Weights of a small GPT-style language model, trained from scratch on English Wikipedia.
Size: 16 layers, width 256, MLP 1536 squared ReLU, vocabulary 2048.
Training: a variant of Adam for these matrices, 545M tokens.
Each number is 500 + 40 x the weight over its row's rms, rounded and kept within 0 to 999. Layers, rows and columns count from 0. Numbers have three digits each. The size before them is the row's rms in percent of the matrix's.

# layer 2 MLP up, 1536x256, rms 0.0582, rows 591-640, columns 64-127
104:534547482510521487488486447487546573528507495420502473478494485510508548511472517471495554485600523489470488518395497553486519563496520549467530465535441540495478530433451421571478512479532529
070:494522492488482480465559563553503489439509504524505538496451486475573478451498445437544509545512475487509451528493452460508525481486508500482441423541534512433498501545470438495412456465581546
124:509479431528476507521558515525500469489504513482546477534483463394487515444462507567534541491511456489515514520499494455484470565472515466422491491509494546448524424552501411460456471477508560
073:474548514465498488542555608476483478463550495530577538494493487409522512472530479509541565534499419481485465458477491541486468546490466415516535534561491575477508525489553437486441488403528547
107:526485568484517493472502505583460516535524500522485504517495442549472405508502522525462492595397502518503442476513449519516463454501512469591499529502488571499495549529465464457498448536488499
070:508530525513428560435491498430438500462488443513612533523469464432495523418481465581580492510526494544503483570517453497472419578525535473508476428527440515440492521465534518511460438513562494
106:563482533513449457447475502503473535465532491533523532531491481469534466484461522515518491500504403496502505535429483564538513548513543461529527475495515484525549512496534406436472489450582540
120:448410447521498600474507464516517509470540441551623440454491468526527511499584524489450565530527410482463469502462470456509472440529482484409508524520508538486505525527505420410464504509553519
125:513549512423476550506492534495525425461494453521566541443493483386460539430504463443494492537519398492515521466560518556464563503497531515416494539523544524475516475538541497481512572483498463
118:421467507422487543526504511468566475475517444559517486446443496520466529499473441488413532541492458472532500546511486506484499528573507505495438540599576543463498537484519522494493501529515581
109:542550435484543449505449514557503498499470472527500514496488576475562503509479504545473587530506462480543476552583526551521451477544490472530474515590503483502475471465514478571464502499521568
100:512515527495429470464539497483500508493476521544520483483518469478471533552513515496554475514431518480556503482553454504498536556483568441484410477566537490510558533455592520499442474518501591
131:528531508550453467530604557478461516448529521512517430454536517504471524477460461515460528445547528554474532535448466530503451540508498483485510483436513512477461507453491485503480429483535521
070:419501479422462506461536520481544518502553449480494519477431483471506519402461465453495522540558461550454386508526418506493507535492527530553524407472576539519463525542527449465483464447613495
139:491478521530449544504481579490493511501541481468542496579495468518575464541492425527496483514504432502522478505440448572614471488503451475444483552507517522460449498499510462443476413551494494
102:472536496442463549534503571471543488470537466533434516483521470450666462476531470540468507508480506499555541525568445561573495530505504489477549566514495549573474488494570455488467458530506515
103:445473503548457493518535564482507550485505526480530484499476550438549517521491497486470602523504505493520480515586479452532457497549508514487506448500567494555513550474528517526477491516510528
116:576507454472456542437491497559415536477522504524517548497531556523513464529462512461501450584498495510470500462451494477472516453542454486498541456497516465417457519526475527479460543495544567
098:438479480500495531489505544521394467365508449533506512464488461438565491509509473450481498427569469488515478560561459459521468495445590526489566526443594501484463465562456485511499513507482552
061:444556469510447501446490481501467445486508437521571485542465542458535512492449485467479538518532463504474441526474436513508435516495493515446543429588521504510510511519547485480404519582514506
110:463468512497541536501508479494502474477463500454500546487479522513458440506546445463448480496512504518491449549523477452505594455492614485512588430403551508520502538523454477538467560545552520
115:474442517497510507472567498452520537476541535538517436464466513478508524476502514485561569467491519462479570510520486521504519487415440479426448513469564547503498483533518512549453531491486494
117:447505547479528503535488544538544518452521525517469471491491542512527523511500495522540520474522419535441456497535502531557447568457524505581599468479579501540429528546428546496484541500516567
101:572580532498444518434463514465497441539498482491523519485467514522496475457561388559506482538467511498429454542484508444567436426510495508469466503462571515451509514554475518476475529545486480
063:474538428506439572466550438467519481511493424428539532452467514464546478485530439455487547490528518498468416523444470535569514549486513543475457469502531578564566460497472449563461452497521552
108:565511538475474534481472544502498452519475568552507485449366533461591429498525511530551552561588473424533483501537425508506495461501490494518530480485565512433473502520561506470496494524525505
115:529516407530525512424508491496438457513486505476540429505474528451550497501487504560442464510499574578526492529455419523589530560479482469525483545452488517599487456526549478523512372503485584
107:525560454479470504484527536474511547529487503523545494573492537458518515507478541431493445492465458535464476525510525448536510460491530459444499419432582489488471474456558517474504535478506533
104:488532503484376480495573518442468412492540457516531588500439562511473513475484551504494515551534420512501534505479505492527479527569499385502572511482598535388534491488517443537514546493501490
124:557520481490519565474452513568445486490530536550500404489504433479513546507512475451558504518478522518527416529445549483493525563520443520530548491521476481479507486515413523454439467476535532
109:501512595489437504555455575468453495518543498502471531482492524451580570545467500490509491514542415523503423463532508499500538409502505533438478558476588566505426438477562569487508509483485495
131:537483546590376465475568509488547413448525549551525516545455496486473500453534531491576476537501496464442466530411513489509468479440468540550451460426504499472544472589477469474501618481520519
109:505504535499514515512528525477494478471498524564488450532506477489478570508469496480587523492504401507505499524505523515474515572484481477455524515582488549513525480470455536474494533474526570
053:516484545448460480481543614456494485455522439456541478487473481428489517486482493424529490469545513455468413536447493457506494543507513522514492452530506547525465463480487536443429547557470509
121:522463462515545440462515552510452473485510502517492520463469510432489554474505514547512549531471490515529410490525491470515499493489497534445509487492487514469444611566470551460453501445573412
108:448477494516442604526452481506506573489479448533528525463486496490574521521469541439530577495561505488490475490425491533541518514413486495509498529548552518470505515508501504535473472507583573
108:497551464478529444467483543490489499485506404480473499436500528524513557556484539464546533536571506554405505542449417483496508462547498472500467449457546488462548462502466517456469459471490605
142:548555378483488512471515473561471542466523419467536498520475520452500510498457488478569506476476532546437503470461503486502467512511435499475530450470505517512401550509515502470486449460581502
126:410457472473506432427498531434469441418535456547511519577533460532534484442483544524513504488517451504446522511527483464510429477443594473547474527550510515498492574550480563542480487511524563
048:519479480464479498555529519433490498444552494544509487484473569495536535487527515498529552513493443501514494488414450541538516568380502452498498436508511554446546498474515488430410534518531512
066:487489461536441480512528500474446447435456468494619503538462513464563566481511482475556525500515392507478482531451497519578461468572528500488496478555539588527545464508570472473452470435582565
109:563457479521462529497490549554433429431562568520491561518473498549522414517489511449536493479533481519427504455509479480543478501521578508484491489499546541510524476467483536425508430533481518
085:452509500483424538449495574499520455505482536550478480478435540514481529527487440514493516519459478567525485560398535466455453543535487539474476497513557517603478492467519526491506488636534567
130:552493489500394514450506533523448577429502480483565475473481466555520473498458451467548505495443507480486492559502409470510466513529518457467433464470504506434479507460516502509495392525514555
056:537528492445469550412531505508488452462572487488525448511449506454527501511497554505479570562554420538483483445479487435526473544469540479479463495568527491471516528480522477542419519544490541
073:491565544402485495500480558532499518499545492456490558468493516488447499516527485441583522495520489464535471498497438509506505494477570442476474487537482566509501525540528440551502498534510523
110:485560456468547488495462547483454472465509496458489445447494492476470510517482468447582509440504517554536480536523521504556498524506537509434509458505489500431480452441472494435486447529547558
072:529504521449471557400516523515469493458499507524552535466452504438577505459472395426508530555518473466509461494518424521524458519447520492499585453534487596511550484507478543477461491479522577
065:544551523360473563472531496502388426483562484538542505503465491488468447509534436475495511533502479505520502499485441463530466490464514516508496465545546591506532541480460522484451529487567542
139:508492490436502484489517581508472442530543446485562475523466471407508432483511436572474525482472476539496448547499459529493444506521475527471478512524499512514487535474486496505480418499530477
# layer 2 MLP down (transposed), 1536x256, rms 0.0512, rows 591-640, columns 64-127
106:510483484540470444500478547506517584500489484524441506504551448509478551542451500527492489526464494406497574490498585558515529508511478499528541499562534484442482542393427507489499541539494569
057:577571553557561489531570512434454516464461505455542529454484507532472487581440491474490503431477438493500531513477480529428440497473514494535518496506475467453507533418498484541531514447569445
126:529467487543413483477474612452367497445556521540573452469504618482589480491451591478541465575558517483496515498465433507493511430510485499467482521420555522460515517450484519493591435456506490
066:481524480581502495497452497581533453487458536538462458503531523505422476484491576459445500562443566512461495460503558523451553542540487560512492507522433485499564499528435530515534457501484514
109:539464544531550472484516459497529487509441478455474536512502414531537488509512492462486511470526501484458554475534517485505482516493516490516497461547441532443530507492425522537459491426474465
048:510503522547457471499494549512486447469497506595506444515481540532582505551561511473464505455484506496471489426466455497475535534514414523436511490446597554448504435495497443513492529427510463
108:515526533484458485567503484556547534445518569547477529478452586553446556451484576540498477430493472414503559482492500517468593544479516511466494551448563513497508485466497528482510487487511477
126:522478469477505573548512526515510510559480515502491464498475517518551492501480528487503472557513527537555500517527465473563509430513509485537488541466540494469551537522484518433490480428484525
126:441453467616557517550497575492466483518450517541488438531529560531549421394486496544481494525509445441579482540492519544519455497506449571514424570526552458508483454495499471510510530510464438
096:544536478537451447436453397579498526497476514549443487519596513462532462515516411567480567569485544460464502482529409525467469500518454566501472499534524449529490583577419521465510504508479509
109:505416510522517518416581450484487501454501490530509499466534521491561482519589556511508506507447478496513517512484501491456498477493418495524497543503527429473509448490479472507594608469508502
112:511543536533491490475564470526461506544497496549434454465533466553509511520512508494475492521438550507477502404513447500484484498506501510464545513465484488541500429436537500491561452505506508
131:481463449533547493548451493563469519546567517466505440522445471460586513495469472499504413439461466530560553451520486473411501534512468505483473543471347475535507540560451477455478474486483380
049:466463523473434509481482489472508525479472523444519531519502544584471483500526451607533471503551566480502500549462443494542546478533554414515463505490522475478478486482435556532507510518447451
136:513477465478492562506512519489473467516550522507521501489581502467552449501472490512522417530574587543508473459461459552430541451539560500481512502537460512536537559433524457501541425544487412
112:427570480519542538473462466512545498469502485503439488456537464473509498466536566539479485480490565527575503436471500602532523496535489486407549477489499459469461451485486474418431473531426445
102:549466505492451478485455510532502486514539494515502534430450513496509509501515503583554484519502448439562563490447472468539505487541529532481468523462511520518468518507493515488533477461492462
112:507549496502468465497518472508471509486475495600557520428590506574504472513540491509484439531449478562448476468500537446536534499533564482467487416522546452445437487449529510455511568479445519
102:448456453506525476537423445538562485530431510494524541503453459465513406497429527486518502503491548515518507534462435541479504483539562547528502439486544477464475451496450529507520533446473456
046:447510521562541460513505527577409499490543469477417459503517487486501450511487587526425537395624512474521471435482523466566488503513472541487499513491477469574518459465444469461434477524526443
122:465450468512491580492483475490529506465526508501508552560499540540537505497523548518517423483474549467515529493483504487498541501554519458527478505429494477515587491506520517489478498549531508
116:513460501553467487523566519533491544516551531496441493473464485555470486491519482464499473476468444463570497564469464527478470493530539428522556498504489473519528514535538459539544424488546473
124:485457459465595479463454478514522534499460586427492480570508511606546494538520518504459511477569426528511565470503491516514490512467470500466482471502529456478545484554438504544472448543474520
112:456478545446479471492506467505492478569471428522491458524520498515539524512529478535478402493463475516558520497488523514447478472510499576510463556446453465439465558388502476462556534520450480
043:515455456565512510542564479559508474595510519524572413464513494490446545476498528487463528463469459426505542374530464429508566500513540494473473537471521523561490491491481499483552489447544476
112:526562488557513535549460469540430486554485544518569449485513501506496465451494544456540412500469510540499517414510465473442473472474469546466535528489562440519484507545535506608518508486521461
123:424533448510460490442504521571462505548445533489526460463438509520461591493563501480487560480532524498533479396494445497569557552542481518519525513453491437499510456480436511533490430513509515
107:512544505520431459601527509545519543505464535517502514460539562539503460429454432506542457476532443461507438504541472497470484473580534467466463482504572496438512418473464445521534470530469475
112:480419509582491485512524401517451451487468447485488566516511510503473514467517573443454485497476440462487561501520446554505472506566477520487526481458485473517505474556497504518561467461575477
133:520438493433509496430483637498500471548462561474481525541497505542574451451562570503554605473440471537508455419456536572484541523483496501477450506469531414576528467452499624503483434430510479
115:583518444523529548430575499503470502531565541523460496530532442528538472519555580452470524473493508514490499490480525511522537452565541521480486461460543456487510435412471544448547568482495543
124:473566519415484525586442467533497485567464495506459480569533482481540513490489437505459479503475523546498533504539462515476505477520534514481526467446489440517504663570445499463547438553469560
109:524436507562479530533469542462541466491522498498568467568474559506456497463573602500468496510539461559529514463430534606417529516483493466512525485493408467471577533541510568504586494530528478
037:443504465437498479446461519514483575534496563561489528494438439473548494480437506464543496506510522484559423476520536439519519474525471485486567459600458555540426494450514514458512501535455508
125:440504454511523518453584520487488495552490423480417473464474540503429435533532508547471545462463521444520510412516475489453496497546503506461493560485544522548479527494445486508554427511507473
111:500448443495523475480520436553478588539451492611485503468478490492500439533476552515479519461448508440477515469525460557472496475502387518523570538532505468485410532553498446530529572460463465
104:487528493564539438513485514452502445516488573509496456514510466551532506507467536490534498483518472538517537524433436495487512489499432516542435457502500524526507572484474468574417560467460448
136:502458532483515515538493426485512460535478462525540483468509468511473460501510480444502429430599443485549513484455527576535508517408490516451533498447541515429497495460537498459528435481523509
128:448470423550547529528534546453466483483500518513588562507468537491506493459509513459495563490514510514523583521509544520512536491459524486488471480552538513423508488483482515466458459510464511
019:528461490509518484446466506506513537585482462562448540538557463592441390490541550539455544533499527471564482465512544504479526540531449528481556509642501468504560481549515534579557540473485472
040:468493469429477501510551421553490533501477429504443434550506497517457503528522422487460531439525465529508511515485495528506461539569495471559525523515475455514565479441481486515566510584529510
115:442530524531494590482566523529445543549542488465528486482470498451557545498439523415465462537503559485501504500448481536512471465550498483414484460452490447498469496463510476540519557544489403
094:473444494523449492442470505483507521556387432503484511467533521493481525436495568545488457490523469540515533536495443484493479463510525482462450497527438441549466475448550520486535487552506466
134:560464429418500522469578519506488483472474489520479523518534499568493484530469546466492438585502476478540486381544499494491458447532491482515493459541489446485457469500501581456495506477492589
035:485487494446526475533481523511477464415526524491492503515564467555438580504466497503511488506491503469485480419489510500487565428546486495526439498473458521466470488488554488406509469430489508
067:452400554534485435433500506505580510539515472502487436459451449534505534429546433506409468489463512508483477504508462508515418484515474446470518489530391591487515495512500520546467543469446525
118:567539459534517514456501457463371439521557494467478531551503428448513467420481492522477467446502564463571494479484502447553499602509492457417552476500466474547538539482488505479556521528509551
056:473472492443553454480422481497452497496434533489466517468500509522420535486495506542530423497433531523497506379487490491537523389493564462508445496526532470468527528490469494402488567472468530
050:516495511451430494483477512510523500539519434517448472491453473575560534446523471548540414500467489455538437440480453520494482490546503464488480459503549454484474488541500526485454446526482543
141:428547516508476511522517553483506464481480520505478489513506454504406468528500478485498459491445483483543448465490435533441540567421405501499542441493534545507445460488556553518497517540501478